Weights of a small transformer language model: no biases in attention or MLP, a variant of Adam for these matrices.
Each number is 500 + 25 x the weight over its row's rms, rounded and kept within 0 to 999. Layers, rows and columns count from 0. Numbers have three digits each. The size before them is the row's rms in percent of the matrix's.

# layer 7 attention query, 128x160, rms 0.115, rows 22-63,86-127, columns 0-39
091:540493527485514501485544490501467525488479449537448537488510531483471464528513487500503488481529503524509523494495485467
098:521470485486527507517497499478478491485452524488513517522465485553509481481452469488477489519501485538539451485498507471
081:514525531528438519484492555482505503518474501513543505511468469531527495454512510499494460497508511501544492519493466480
099:514490492532471505517506489481544507496562493520523512460502560535525506499492517509508450533466520484501556499507472503
111:491524513477490501441481520509469522501498515484557527499515477504481468491518466497483499492500498485461475478489521478
117:509466520491497500512530482493485462481505486504490523485492551542477496519490455487474483507463481533519545490495495489
086:522480481524564498526538459535488487516517514471503483510500472559505496530483454514485519527512484528493498480495497480
115:506454505510511481512510465499487452482478527501493508497475497528525505458473489520455515516471514503514507499514520498
114:501490508509502510470505474473496465498505504514463484511494491463553502473492547491497500502474519471561500545494489521
109:483519498531461538474483502518483515476484499496503500508490478488510512482526526548502467504505487483507494472525481518
082:541515528559473504500541472539524549498504477526508519511500540517487515493433505543458526488498506461490504527513489523
090:531529503507489501467494506480502529507505473467499487515498520554529477486527475489517524519460527479453492493494516477
072:530515494479479495472459496476532519532491489474508482522501514528504475571525491509494492501490466475484470519503542519
085:521480518473546479529500484472486511491506500509458490515515525536512504511467501464505453523521505499496501513518511498
091:483492499515506513526504530506500516504522529508537496490518479533522504510497487519562528549497468512483472501545517483
087:525511477495530491480483478505517474495515530461451502485462517473526501491516501528487537493510502492466499497487493543
089:490532502511473509478511494512489503499465488541482530478476466462513497513501525531526508509504475507478492481484489528
100:538526516493470516470491515524510462507452497469463497504503533489528508523537527528487468510520523472477524520507508492
104:513527512519459508502508500533497531479488489507491536503510487517480509517511471507510503508548478471485517480543490474
126:495540512496523496470494503504457555496554472489522512491511544470479529515504477475470495456552512485469508495502479516
081:502451503494556504502487499489507476483503547511471489505496501526546505488450508515498505545462521523546474547462512497
092:516517516509487530502492520474490472462475489515561501478526531474502501510488510469520511480530470528489481485446466484
140:507483524500506516514502516519473524479463486506512521506513499495452482509512495470495478479514498539511520519532496485
103:461535520512492454478491481475483543539525515495507493492495465453503493476525491486501509479508502514477500475458510494
096:522507496484543491522514489491472495503487512498524505489486487501541493469473521502524547478495513491483438481479522485
092:467488486509512503512531480491474516484459500500512507519543541561490506508494511489526460501503540558528491510540525489
075:497500495482521527543491541492497498465511488477479467524502561524474518510473520473505458491501518494510511540444477521
108:489522494504495460519555495473444529474516528521539517486522444477503487479435489471525531515495492489467448476502499489
088:513501504509491515476487501490500488504530493494469541521455527508523535477524486513506479507537525530504546481494528489
139:487522526500550461503524483477461520525510519495511510496505465498525476477490485486511557496507506504466417487491527489
067:495504509511571499523499480491511472498516485544446538500463442514478490488488507521478498513509492516524517485486482486
093:499543495538438480466472504510525512521526508504537485523469472499523552502506496508459505539482514464477484488513513490
080:500500502398525485480486489502452516506507496473475482490497476497483525515526511497483506459498480544535532498514514546
072:477504519511463531467513509528490493478480460515454524456493489475493486540535523509481522479463456473507510434515485487
102:524508475483479478505523502544491482440518485485493507455469507442505486482484515490493530475521495465419529491499518490
102:501449472481499540475562499504530473463500526463486489481509515505473485505497489494453476466521513512517544508520487480
073:509546527524517506449507509513481506495515475467494482453470516473523527499546510480507573502475515488530504527500464512
079:498470517538536501524566501508484523467479529541522518496507481519476480490425487450487506501472547518516506522508490500
063:549474504528538522517488506477503454513495527493515491487549529535460505488471509471474499514437513512507516525475481506
097:516491471505495521487549511512527486480478483499531521518561541463505506535487499550503495492498491488509536512526476523
110:529453494497497527501518503463535477463515495487478495492471530523504507464479512505471474498520530510523559547496479540
083:497494487510502544492506486536512490488521501516463490560433536523493526506482524512509444492489510537549536508490495519
086:509515480507529472520538502495470495525494498477516497464525491475488477495418497472484490512507496480525516485507513491
083:471468452527483480485470461488560439514497511498489481532481477507545541518474514525478494534452548536548527495506535485
096:497468486528497496456454492509546488522513489501505514515481498529485532505520468527460510488506542519504507466508472520
110:499490492553476499500504464505551491496530519470503495535473506498509547483503505529461476506456507502501551552518499510
091:481503506504497497479451494481509501477498509561517532487533526562503506465537453482508528442519532530504474460486501472
084:513522488506503485507435504517479488526505472476461510534470538528494537509546458510482506481494543535494567513479475521
110:489471480508544450509540433493485488513503475509525497518508497519514469489473476488485521521442489542530540517528490488
083:495447469521455493456485462535568488497494523526493483495472522480546495507484536521494481547469519469526495499512517518
071:476463473516525534519532510520514456501517468466503487520481461465553491489482510530486539563499484507505530464527488552
091:486517501511465506469471496502504476494510531530537519455483459481512483481516493502482519497533507495470466462488509513
102:505488521520462517501482505454514524491481498527526524521495535558490498495490498449522504472514497494523485465461510480
110:527549517496501507476463477503484460524496482505457507533482496511507520475554471535467504480516561522477496498485475539
084:531516499466506503527508485454471522503517470504433519435525510520504530516506465505489543502540510540487484446518493502
119:502514503524563457509480467510503509553497458531460475558473497504496494496485528486487507493469543488524487530489477533
112:496519498452499497495522542528501521471479524490559496491516438525483479502511487491525518510531485521427463514537518514
100:526501502477499492484479492516505460532518470528463512518486472490519503497513470552463529515517543510488523527469492556
094:561535532445532517515482535508482495480507505478441496468490465485487488505544496475475524490551493492444509512448485502
116:521445472545517485528527454483488472513517487493516510492512522534500495524474499509442490534487513496532516509547514494
089:534496517513458487522515492513472517483547506527475535492516456498537491490475472494476500502559473520496495411533490462
092:492516517499473473474454486471508531501507525501541477535530529509496513508504480503528474441527485498511451544469486487
084:446463454538532492496449463499524477520524506475541478502465523504495517461509518500505502514429523523531519534498513505
100:482487483515450544488467516486496485478517505502554509487496542500493534467510501524535520485512497515496527468480480473
121:521502517468454531514515519493491492492500519519493512444532498550473478506519504453499494458537488484492505433480492476
095:497571495456507473507477513475490528510453529492517466497501460495523473513531487484528521452543468502438453477464525498
107:542495467501521517471513470473547493482567522469486501475487473520531528479454493530496490525509534498467503491491510504
110:463528506472494525471483509443512520500474560474498486485504514517473559481496500482527421467514485483507483513494473454
101:490475500514544453516486490524482540482493458517511495507480529460485472513477497448506525531442495492533518544470486497
142:514457497528460521500535492483499482488537538479514505488531514521502474521466489463477495483475447492518485489521470464
106:522487507474522492522490520526539512510546483500449520507481444471511548510560475538455485550502524509495515525493500509
129:484472476537499461505529504485530529483490521523500501494481477525520495477457477469522475494489505482546486456527498477
103:479486491517515486491463502504512476517503476479511501502493512503479535480525503521482514522475521540522526521510491507
106:516523470516516523513483507512522507505578481511499473507467475495528552474501507530482503525488512502499493499536491527
113:493516475529543494536534494549475490490521473481500517479483501498516519486445492500487466567463538511478545466528501522
102:501469506517446512515514477489509478520513482490473522481506494483541479506497538478471484508491463494527479427509517477
111:535520478490511475503521497528512519500474475519516510511476461488483479530496470501491497518505515497459510567528483502
109:548499489434482553498543538496477438478497507480518508504530513535526481495491469546536480475557481490462519488489497479
123:541506499490471529468504495537511469527550471507484540494491475474505495509537487533456541499562495501498521447505481547
106:501464514550490519528560523536505474501524494475565529532529508520492470507439464496512511516441517497518551472553489470
093:480492457520510511498457521511516493521517507487576468505520533486483537479510509512529500511463528512532524516510460497
115:525502470502505524487492505551494510507524504482538481502511513455531508557500456544495522527530460473462507543510471517
095:490485475510523482506525498530513475484479463491531511544474516526484474494472479516512530541450562515495541551516488507
117:484518515473523507522463512545507508514475479503506496554508513462486502507525503521523557493475497532479519505460490503
# layer 7 attention key, 64x160, rms 0.108, rows 22-63, columns 0-39
099:496493495507489544488543505495481489498498484550476537503466484491507475523467451486533529531488490506518477485468516470
090:499489530473524468502492545489494484474498490479493479503529475524446492537500504496521483492471504474464509506486534478
091:473493528491495535534472448496484520504566508473493508529532521512505525509525476482493482530495486525503496487531464541
106:495539497485452522500487539545494505491512507493518488535498534482494528472513532495482471492526501527538484498473490506
091:576510545526505516520540458521486522474535462535471542466455511504496471481467445478486508512506522507515507502490464485
070:473498495482531489476496467540479527488543505543508503483435483491512499455476465495510510475486509497496524505482505501
109:513550527477499501509523563524466472502542496510473512479532483481484444528499498473497515455513465483527493487476492496
080:464492490507505463471500498543515486508468503426531451496536506482478511487484569490497520513500468467472512525514537493
101:483512507489531487503498512520517506525451535447528498535513503513484535543518515527510511505486472486472490537517474498
096:534522534472488496494505461557512514482521490498494464510506509499524516477520518482517506478519520504464504498495540516
110:555473533537501479519548465527500506477493490476501543510491471529532466557461472494491489529513465523527482489529455466
087:533566530477496505482485527510488504471501537484451505496514491565522510522509463506505518490488509528540508484483506497
083:530509547477540473457504513527443528509523502517486509502489517506491491476497448480503538474488503502539505520462456468
088:449491480459488521476491544493492494524477521492481485476482460488497510478483525512505502500510491527504464500476497465
094:514520519508532510527534519490471500539508506478497506497532520559478533492485468486507473498472492526515496492536442494
111:507496520446486488440544535525482506467467494498507479501504492482524433491503481520533539500508499494486499505498515494
122:524496524484492554490510522514506478484541487535465520497520498478481506471529492491518455477520511491490500464494475490
119:504478497523504551477549492513451494487518502521488518502508472511521484462518496485492536463488533481551469462490481462
124:521505510489534495504596523517457529445534496535482538488494480514509495475491444459514508452488519492510532465495483489
088:554528517488514519531567557483483485492505487496438542509486481485505464487480501452527507458475542530514539475483486488
081:443444460493453526481474477506540498511488481466567483482532499451459510529485536518493517510524483513458481497517513512
136:512524533496467528520508496526474493490520460484522531510521498493498530517563472503511480510486500482504499452466431512
079:529522518513533527525531483466463483507519546542460532515481491573503508496507478509488473485491501504517532469509488468
121:508507509484500501532476513500470505528530544511450485469490527519558497470493536501505487525545458475509463503484516535
094:506482506471454514475492513467514489468525479550503485536487504549466474477514523457494516457512516447444506500413520505
112:521520526472482532496470482458499498493542524517489504475452503507544536510514507473492441486498482469488512474470497527
127:485536529494514484535501471520491479482425466471522534505544498470455516565502487516516502526464476521519510491524535508
114:529465509508531491490530439490498486528512509488487521516536490538462504502492476476497480481475475547540574497503515490
101:498515478504466534473523516511503500506463478482535520498505512469506470484493484490485497496474544501552500503502524564
116:510451520501505490544516513490498525507491513475468494493483468521504493501433520496491525483489497492478481488516498490
119:481535499492477537505459511545474499519489512470567494487527524425490494515539481515507473473494476500489484496491504517
107:514504447548488496499484519508536559519501469507526444488491526503489501487468518493512482495538523491493511509491521510
109:499531514503531464522536534517490543481475490485523465496506517530462491486490508493518462515496503460420517521491525488
111:503525508497534461476526482492466533478544557525491515496518466501534483487451484500507512491466481514464492497475513455
092:523500526526521519479548489490510463485470483530480477481509493511461444487486508504511508512504535504488476469506534509
123:552512492485505517483487518517474485515505512502467511499484495517540457512486520480510542492518512489488464522500470514
120:563509504475515480451500523510545494503562519526514494528474488491520506477510493517492492469501500492507523492474463524
105:528481538495525499527528503534490485500493527456548504554521477574449492535513489531495467484481490505535541498517505469
099:493502486515442544531464509533527497528471488444576492517537514469512543517508522525497464530497468489496509464531470515
105:514506507539490544508534495512502486468539481488546496538540486501497492513515470493544477519496540483488481478534488501
107:533515471496560475504518495567495505488433491499529486547483505480440445533479490499490529549489522476500498509510530496
118:500510538447498505501479520547519504485475478482506527540508535484488480525520480547517514488474483492485525520459498470
# layer 7 attention value, 64x160, rms 0.0874, rows 0-63, columns 0-39
109:485493525535504503481498512509500518490526462520457493514525505502551461526476521519515461483449484546500513478469474505
092:513549474515502483520486514483497490491509558485467541528510476530549455501487492525519433483492459461484527487485473531
101:461477517521463510515485526502523539534496490464500516527466482524492524578485494518545527503494477494462498507507480502
103:519540519502505512477490484512480476492471503474479487455538535526515528474499519475497547523474541506502531515521511533
098:491460510516487479454510464492476477498482492506498480494471459503504484543543476487525500460484539480455504510512514544
106:518504495510478445518490468521490562493506514500513510547482532536505479503525510516483465470520544497475486511545502519
100:525495490444508490506510450477456462509489508501502513481523494505547532495506496473531480545476504467489531493508481526
100:471485506547498572528488507477494458494521463503485500499492476479489509489460481494515516467504525528486533480484480478
085:507539486489475531522494565517508522519481531523476523499526501491486506469496495507492431503497485492477516494496486509
090:490509488479508490528510479516486487470478544493549504518531504510498519521485523541500557506517512484513451531492497487
087:483508480515497539508480518499492570531524502492540483508496503492486486527505499527481486502512491475491506515476491511
106:463511514420514519482513488544504470483475495450505491483513473497522502525538491460519474509514515499482528514477498550
090:534457489457493481541471495466482485495496489499493520491506467488521529480521503490537473534460438503534517477508511519
113:517519510467515510478513496517523521485504497515516497476507507476463490441509485541523509519546533537492492499537497511
114:510522521465483497479470512547499478514501508459531507548475457539506493471469507480531476512511528498449515458520501528
095:487515503524485527552511493496519486534468473493505529490522482470456451526479457479514497466526536500514507500508446481
101:511454509514496515535466469529482477496512513503522501537493489504480460513477484504447523513543513457506534504511541503
112:516467514476495464453523465489526460476492491446509492471503483486521467489516510468511480503472474510499490502545514566
106:474482507476481484541494509512482504494513536470542505534480477527532506508430497522499498509484500489507482499502498514
092:511529549506521540489522492514492479488481483528469488528516486496464519471486535428470517489528547524540501478532496500
100:484500439473485477512505488499519469530463532489500501472526520495516464513516506499515505455517504507506521486545510531
100:498538501500480480532494473500499516497492520520493507515503500501525514533470510438556473542540504501508465508529508471
097:521532474513483537507477483516488523511505513488507494570551496490505523478476514481522476482533451494453475493479493557
102:484465509542501508499511533507488505518523502502527487465494514512488515525529507530485505453504511514541479482496512493
104:478507503541521489499508517510480459514515479467506492453477493492536497520450504459497521522531481487479467491490530491
107:478514502481519510501491470470502452501520486488532495491459495513491481538538489478503471474492470550505496493505496482
101:510439491454461491516481481561490518544480468489484531437496487504497531504471511467532459503469495485473497486506510490
095:504528532494501506495479478513519508487495475500456474494534479495531520497438501492485497522490519469463491507468511503
101:451519486523486448475507495504506511479530492484509511470484492526507477491500486489535483491549475493496534481464498478
114:498548497453508528450517535515491458473514516495502483482506508539472521467502481480437478512489535490467542504454519488
090:503498473467515497472526509480518516474476495485494467521502473488462478489545504573523533524497502483451503519551488540
095:510488509549514485520523488492488474478509543557480509494472492507508539488519498467535436540524501520527490487567491460
105:503550471558500482507522495531511500486479525483514503466502504452475474538490491512485525467496538494522449514455492486
090:492505512417481455472507508479506481468494452504514529469505486505545488556446495501509553499488535515495527525484474504
099:499543474510463505491485517507517495482494493497482528497495534477463501473496502500513495467472508491492449487487487543
092:486492524494518481511483476558474518527496519531544489557499476501521522491464496492529507492550478547506504507464509464
102:484430510519492481500516500499500498514491491521504497476491501479485507507538490506494517514497544468516501493488485481
087:499461477488547484498503443495477473500487541514482524472503514547481491532484486484494490537450487531518513486500551458
093:507489490511531481528492514454505528481518533553484495487519469471527421473518492513555452511499487480452545482515495539
105:553521507525508495471512485489508495498504480485505534519503469507471526476496491474491475538481509468557457477549497484
092:505479512547485529537478522476478522525556508502538491560485513540483473527512497490488495475514470528487452473525518530
110:502565469507501556474479533511484483530493475475517479484469489476458526501489467515453481494503499500498475503470484473
098:464476555519523522529475494476509508509482454486500490478529508489462478472511522484518486481561520460519517503572542528
099:481530527451532528487492497511485482458532507442494475468497511507505511486450485466508474516461510528522509516516501471
094:498536474467519534536512521481516524499484461475511502478494491481478542523459478505478507512508532524529507526518491470
104:457526476501511461513492477454487509490497482462502470483542462474509476481517502518498483470522488527522503528481530564
093:513498538492494508477531537509498476497492453536474486525498468478505494484559497517479495467506490499488443487492501512
113:518524542517514541466480530475483533485483501529530514501474539524533500493469512500450515518516504481510514489486491455
099:503497475450468500530526529487472531476494501503482495516481498499513496528477509489524488481509546571471467486449484505
087:474541547525468553486485511516488521516479519496491504530498508529514490541501503474502513467462472450472453491478480463
104:493495509434489515507494525474479497472525507492496515506567503511509500479491491501510516523518517486455524489490522532
099:506462485506509479533517491440503479476506494488520494490490529510481487522504512531504548489512513493464513483524501533
096:478546463535492478534480506482489535514484484484490512516530456460491475506478502492499545537470521431528502510549458563
100:512484514535517507523513489541486553504481469485493516508530514492479475481473497535498559527536534494512505515464495500
105:498472519537462530509489518499506506503507467535480535500509444476505465509496499520530501514476470495474532466463468520
104:498563490465494523522502498512509494501490498460504502494490495478510547497518487449503519493481486521515481516482526492
086:553510470511480491475517507590519470529479539504527495504496538524505488504468521581499497469469518489475483527469496501
115:465486474526521476495498467486495503468514522490510469462470486449540522493515497557540522495480462514480504503491495512
099:521444525515497525482498487465506502469523471470512504471466481471540504479498506471503510490459505504457511501452490504
099:515523525505466523507543486530519504495494516505481492544492491528479469492505480500535505476508525499527497533582490502
095:468451516476517512537511495480505559489491506513494508515509476460474490492547513490501569558514493492504507519496483481
098:540500487497503485510471492481510522508472489501469502531505525528488515490485485485441504515533536511518515516476495476
114:518526529483530462441495488501502502480497493521482522459499464479526495488459493484525519526524490469490513476436491481
104:471531453470507463515494513523495509502452497500515503471522503459489474510462509494462521498499486527525459513462497494
# layer 7 attention output (transposed), 128x160, rms 0.0918, rows 0-127, columns 0-39
102:494493523515475525535480531509494518542535484529467528508496529458535473523475504513477499522475472519480504485530484502
094:520500496519508503487474501503481495508471530509450498516494496489488490491519476544482515504484508500530516470523513472
110:503499498474489519511488525469446535519498492472456527546498486434483483495509468510527504515470480516534496464484496491
108:474503521516498510521533485535534475523489498509528494483541483524529531528473516480514494500513493483469552523533488508
094:480504535513528505551535535504466487472513516506527527490522481489557505503484535491458507504527518516490497513496524499
103:500520519525505513484471510469532505472483491505468463535454456476501495491482518516505496468506529513485475577455492493
084:499524493488522479522482485498502498504500482501460486530475497534434501496496497526518528509460499493482521506522488469
095:476435483488532495484532474490489511530518503484510551515534501513507490472489446477473506503447506535537516471547517491
082:488503496502491486468480517476493509545501543465525482495486519474470486529537502520490488500485511499521443473488501498
089:489489500486499518541526558470475515488459505492490465510523521510498488486464486488522488507506521539532476499473514482
080:482513510510482544525505532506464496473502476513493539515523486480507496494516534526520500513565489500479479489485501542
093:498505472470492506521537538478459497516506525465495474490476485472486463535480500510502506493500535504467500509458521483
087:505526494485518519516476454505497500546526490491426497513524507515495501516514521511514524516458499497478519504548512489
113:511485484504474501465443565497507488486480490515527484500480525514469509485475473511500513497462533489505500500484452508
123:495526488511481512481423482508512517506477519499523481521496493468484486489480493504507502506469524496484495543489483492
094:500484474477517480482500457498500507523508468453468504563509475502474497486521461498489507496450504460523506493520497499
092:500475486479525500510478495519534506458539494486506501488510523495508490496514524555505538537510559491468520530470576544
092:508526496484489527496465522534490474482510519531473496524467490513522500483537490515510491515497488514524494539449469467
103:515520494506499533509456485479490506468470495502497507542476493483502473511509514517544508507494506506521478539452501475
100:480470490503480495504487474518556512510523495483537502502522504508518515483474517456478519485463495500480491520520482487
096:538549501486474469484494492545520478487524483536457486516458479477511505482513500508494524515532478468510505477469517501
099:498495479516505506516504497459494542469471488479433497538474516520430448499480505535531510508459511522516492545488491458
093:524507528524472485547459466488537530498500498473449531527502500480507488497503466518497466513494530511529470522504495504
090:467484513482506512526510461506513491518527505520517507489541518517539509510485530500465464504554461497500503505555483536
103:524450470480496517481489504475523529503463527496555506513471500513481469473456441497492526544433526516508534496502519475
093:500499488478546497519532545548445535498502486484493482535496518471507506527484527515490525530472489514515531497515536526
096:484542498477465469499471418494507537479525481489454512562472515513492494499514515498506497492469467450516489513499496477
090:502472480502478487532540532499503493510524505476460514489487490508510512508502503491522487524488503486481530483495515476
100:502502493513549485493464478528431540470495464526517495500474509489501501485489485507475527512484487502494542521478488530
120:453489520516512485496511505508538513493480503518583504452514496517489522510485486477458482481526516500487491505497510525
074:487532501514492501514501568502441475482492515504521505477507472476516523488518492498511476500541503507516484462474463483
094:498480486512542497500543447485520516485478528506520500496503520547491498514496514508510504486466503521531522526528519487
093:501492501460478506508574540511478498530528502507498508486519481534530502504524498458487492503504487512492485481484529468
085:487524503469486522517501583475415486515474464505512491503509516471470517505480497507506502471525469518502501487454489494
102:515507503542464480493463430506525488526495512482467494490512480478555473497500506487482508512499512454484490506528488485
083:492487513521471520530503479519510545471512509504511505507490475501524490481470517497494494505499528532538465451473526500
092:484486489487533463514574457478540468497489500484477475483530479530466481489490507476501507503543515491485522536531473496
084:488499504484532508497494433510555515516518492454510447511476494481477512523514495501520507487475513482444505522509523504
089:515500502505531520483496516498475486497493499520479504524496500539481499469514475504474520511496499534559497500482482483
102:523476488490516478508483480516509508524549491492439522479515519493495510515521511489503491528460466477472526492529470499
095:481494516505503525487468514460554528482479491488497488533499497522462450477508484509498482510476528507511460530515513500
111:492499505494504482514530511506452529539506491509560523461510518513488536543506480521468486515519502478489510483488508503
098:518514520475496483524472449486497509517524498515489517481499483513546509509471471487511490505530483475489449536472486523
100:508480473480494510511481520469467522489491506525540517460456521521472490535491538497485504517487487478480515507489530493
097:539498482476485492445486533447460510488500493475507497515467506505466491505515484487494493473487486496505503492414502482
095:547508510484497513539499519497499497471534523503460521511459483522552496497501510510470472504546505504515464511454534510
074:517512510490502502559539506474508502534489554473490498474540497474514543538500490480465469506533536519514484475507512514
106:434483516518523481482512496484508511528482480496550500508547563497475525511492495523492525483494504505473502537538493520
098:474495467497470505510489483453497495503491487493441499532494486509518431490495524504501542482486497526485457503508553462
087:465490510487466507522540525467496533519467521496510500510523507517491495475482489471518470499493484525535491480517547471
100:515500488505488480518464507492542530509500498479494525485512503498473513475494450515448518531499521488518513482521530510
096:490502485525528522458431502501474465460475481527529503517507483505522478467476456529506508469511489496476499512502469523
090:534538529470516495542530490464438529504521474480426488530454478480465521524522498493513479528495503495511501522447487464
090:504469515513477489501518473480533488525486514491495510520536486515471474472489486504519461482518522481489467493501467518
109:501501479495515507470486461515506499529508497464520514533528491484472521460482459479517499519470465498527563497515467515
106:511510477485482502468491497467454510470479485476487496508483499510469495543503509489513461481496488516517506508458529490
078:520516513492483484482512573503515459488488518472502461507481502471472489531508485512522501498554549485501488469457470497
119:538487510498522515540538512464448479471501509525471522489478510534526496511487498516498494519518511524539519487489502492
084:484483492490491469499494520493466486518499496523479561486540503505525504491498450495477496526489455492464454484502493496
088:507490508478467495490487556475488507456504517496487554509472508517510489458504499484483513492498517545552465476448537463
095:501528525506510495516540479483484524488499467501479520506507505508492500453473466503506488508498507525545462505503489529
088:484506518517485506456500529494497484479501474495491474498478487483485519498500518493537500451477476481425494535486513480
100:483473514487513483539510502504496507536515481509502513473550537522488523495484418505474507484471496513513498490517466483
092:538530496483484508495526484500490480497524470484461466536467510484512486516528539499536482470540491446491490496474516541
110:538485522459505525517512515512496488517538519462469494498551493471520470567525504546505516493531515504467493509518493512
099:530469530502538512484516485475506505479493517480477454524477491535484510482490466526465513470498528536480483504530445520
086:523475539534552511498538547478511468528547485495513506526485523495511467506538536466517485489490537519491464500481535484
101:487508497466510462494478512489455482492476510493522522476539492481501472484456499493486529525536503459472504504543552517
111:528510497472477514484482558537514498484508499506490482485490507468495498522543475540491470473517540509521521486481542492
106:496534499523530466499486544510562536497479468486486497474537522475492496522480506476516502486542479492462523502471478480
115:519490515492482489493525454528476479510502492512504500471465471495510496499513505529468539538514567502448527533475541518
107:489468492492557519488521472475496489521518529494523486562418493521503518470533469528496504486465534528548481523530470510
099:481483521526535481495503499469489472466461478506527453514465536531447506504505522476509516499475468495514437517525521499
090:540527482509474498485470512482496486456434481492504496501511572532487502491471470473527498475473497487515475509475472482
097:469503497535502515530496543488491543509482478503467542524484497472492456503483489480501489522492498465508495481512532478
110:524518506477498485508524531495470457459482481527529464485488533518498463487518493529505517477500509505517465485519502477
101:518506515458516517488539426499473477528514523487500469491491443494514512469524489494479522522497529491468509522539519511
107:486530456512495460528479535499492466496459498494588495475540483506503512538484503506549518507507485500491499505493526509
099:474499519460502459482474501493522472495485502509551446464518489472524463479500525495521500512505478515471496486486546465
098:509497520498570496470512476488523501518533498469468493561462479558501487470533507487506481494481536510496505526513466495
108:502504496489482520527467445485500517489545479511493489539488503503500487523494515490510486503470484475553501477474518506
122:510493516478444499486470551557493493490509506493499491477507511519522495510533482545484481502533532537520493488458510491
102:486524533505499491517450482493532541548488462477489509491516519511512496528486531495497510542537510504478535503456494457
092:486501484469451477472485480505496483518490531498531525494517491511510466484516484503527485529509464483521501488505500473
108:494498468478501477483499466528531505512546519502537518487536468437496470494495486476518474514515486525485531459485549506
102:550485492499509460502543450474524512509489491474515457520536544535529503493487525472521544524476520508513515568539513478
101:523473520514494502532511497515519474490507521480512496502459499460519491491515458550472514531505537487517478500534522507
106:509490473492474511482497486517489513529510555495463534535526499500485458483470454461489468499498462491490523455496473462
102:506447507464504503512517459462524531526537508481468501494476469505522524520519507513480491502519548519491550512456516500
116:490488490487531483515528474552480520454525489490468513522499532497511505538496499507511444445468511483517544497504463507
114:518504504472470496495537407499524481513531510487462454505536458475489501514534539469472522531520501496462497512491538481
097:502489506492471503534459498474476509482498479528506494479480549510457480503481518454514504505491474493509478532489522518
096:486490478512516469501537450506526526492547530470481504515555466517513487500499505543499510494498508535444519526485491524
099:496506459515471484484465523499487513446499500513488500482505534504485506515471496531498480459537491508447474469463493498
103:489521489522514498502469588517493485460463454525509508469485518508452482508511476499537447477505522487508511471453499490
100:521469510498525481479515448500533515502463499516532489519460526523482543482494508474489535487456498513531553525529510513
108:432531497492527480488484526487492517531491485478461553491528516548484518500465515480525499499473481504463497504508495504
097:475511499491437487488468537470461512475464483502465518506545529536463466491472523531527481496525465498457489501466468504
096:510498481485488540474500500517536483557537548476531486458517487481500508474493497539490516531557488541496505482513486499
107:537491499487458499488470452503533492488472505473476504539488518455504530494494502469500475510499499519559475505502487485
100:535508506491529470464531486479526512525504522495490474512491496530492500472512502436483515483505524505482539521472494453
093:493516503468552502519516429514481507489539498497482510472500459458548520486526501500484536511521505476450497525530512539
110:523473492496540487493499495484501524462474502496515478521461507542454494486482463500478531501491520528464491514477475526
109:486505495507474505506499470528474488510524505515499521477496485511504485486520525464528478533455464465528534508509531497
096:516500503507529504495531480493551516537515528491479457513471526513548531493512486510476529514485531511512498522510502491
105:465499507481519497507486489497482526541487490466463485535480496498479532534526528525503465474495490502474517510495481474
098:476496503488493487543497509515467533500493506489545538491502460469486464522499504480509511526506482478515480475504559487
107:486498465457498499551504480480478476507502486540493476485512482471480525535490488539529524504513492490504508503472514513
090:496496531529532509487487530459496518508495485506480478549511496571503490494521509525522499490507525492475506520487459478
115:507498474482470504526468538498476506455517514506482533505470524491477499495477462541485498515512491512530503488488490529
107:526481541512480528488489537517514503497444500489486512500453539531483516513521495500470457468471522512546513483492517475
115:422475516511505468484527482455492505527486498510489503497520526504531518475492502534474541503486498493489490546549528515
105:484513497479506499490501441466520482512481499523458489500483505532512533499494510526507526505482490514504525547529518525
080:517499507493486501481491519468498509474468494506459514519479582527477479478467517445505482448472490501530475492500492491
108:547509453496485490528474459479493512475537527483466496514504485535491454481464470533497499523525511500484507491470475512
100:519534478487510522471502504518505505497528526499476501490529479508536484487492453545483501501565510516452507509478456486
098:504506521513499501498510522496489493489518465485495508470475521497448455511517538501498514528501526454453480487470537486
108:542530542527497507492492516482502473476492496505427522524486471534489490491498503474490491501508517457533484526479472471
092:493500510520551492481556455499510457520523544447530480490445486525515495472526533503450521490507504491453505527520510519
097:517504494522495505491535504476498481482498449505461484501519561537530544537471532523469502479489506505484490494519490474
102:482505538533509465491467525491518531509456479493522490500470519506494473501479526475486507527492525488493456489485471504
102:554509489482491523526513535542509492513498497502505528487499533487465531545482475512475511497499527532493566475468475477
116:494492504487462538512528500512458523510536529490437503506507471495507510519529501539464479495512515487472473492509494505
110:498523494505520491468450555488528479486460496511561497521467537522475476499524484492553479470477494534544500479459494487
099:521537482496520485491513477519507466455494480505548530479472524489476538470514466475499515501478457486535500514507496489
113:445537548543513486512492534461454505472478476542453517495513463518546482473469511505530509519482492449464465516538474538
119:486462520486451492528512486493482502474520521493495499518509500506509511489503499543477493529474505529549497519516493516
117:510519483500456513517521464490494510482514511497444509498522492505509478469465485515518521536510479461490467484534470537
# layer 7 MLP up, 640x160, rms 0.12, rows 0-7, columns 0-39
081:541501490517519475521500492527520505512465523456507476472516492476474452511490500488518485525492482517525506502512543475
088:498508448501503449530494473495498502531520497473487486481528487502494498492476504472465470501535467506490528473507499498
110:489493508510501492467498477516545467474490524530507481518527442456539486456553521512489524497517508496480414486506516498
101:529474480512480493532475524517510448482504497447489491530452474475544505515478543488457479536483489494488505516537524467
108:474508506490475490513472490527458477548467544521508486467503495541502511532503499470510504531450465502502472553489533520
083:462461537503533500485482486455527486513483460512519471498502479513506497518487508515541468509467546544487496519517479496
094:501451486492532535540526509436486481513493482490498492499525492501486458494483573464510467496498523458519557498527494506
093:509489511498528502473501505480482529497515491474532460527480492540525467502516482530499481477463548451499510539498502544
# layer 7 MLP down (transposed), 640x160, rms 0.113, rows 0-7, columns 0-39
085:484521502469469498545518491447487517499511509490514513529495490502516523482475527523510480475501536495526530450532511528
090:517513565511488495499549508483475502507501497556513486516519551509442505499516509515489485467525492479463509445463515501
107:524519451510498498503528438480488478543462490475495501517466481484521516538533482499527479490470503469469499489502480518
101:518503516533511500495486475475427529463501535468494488487472503506477545498476494495510534534470514539572481503520477481
108:491493518507484508527482506523507502513475490534425576474522513541453545544517547479505478535484509480518489516497527493
086:506538498484493519536454481469540486500502514519507510431499477483484497510504486484495519478499459489506530480472511473
096:537520518509499474465510496515530502473528486523485501504508450542483464519503488487462545491532506478452444480496482509
091:471490517473467533486518512480548510524529553531451521532467538482505493491525479516496485508470511462470450515521476499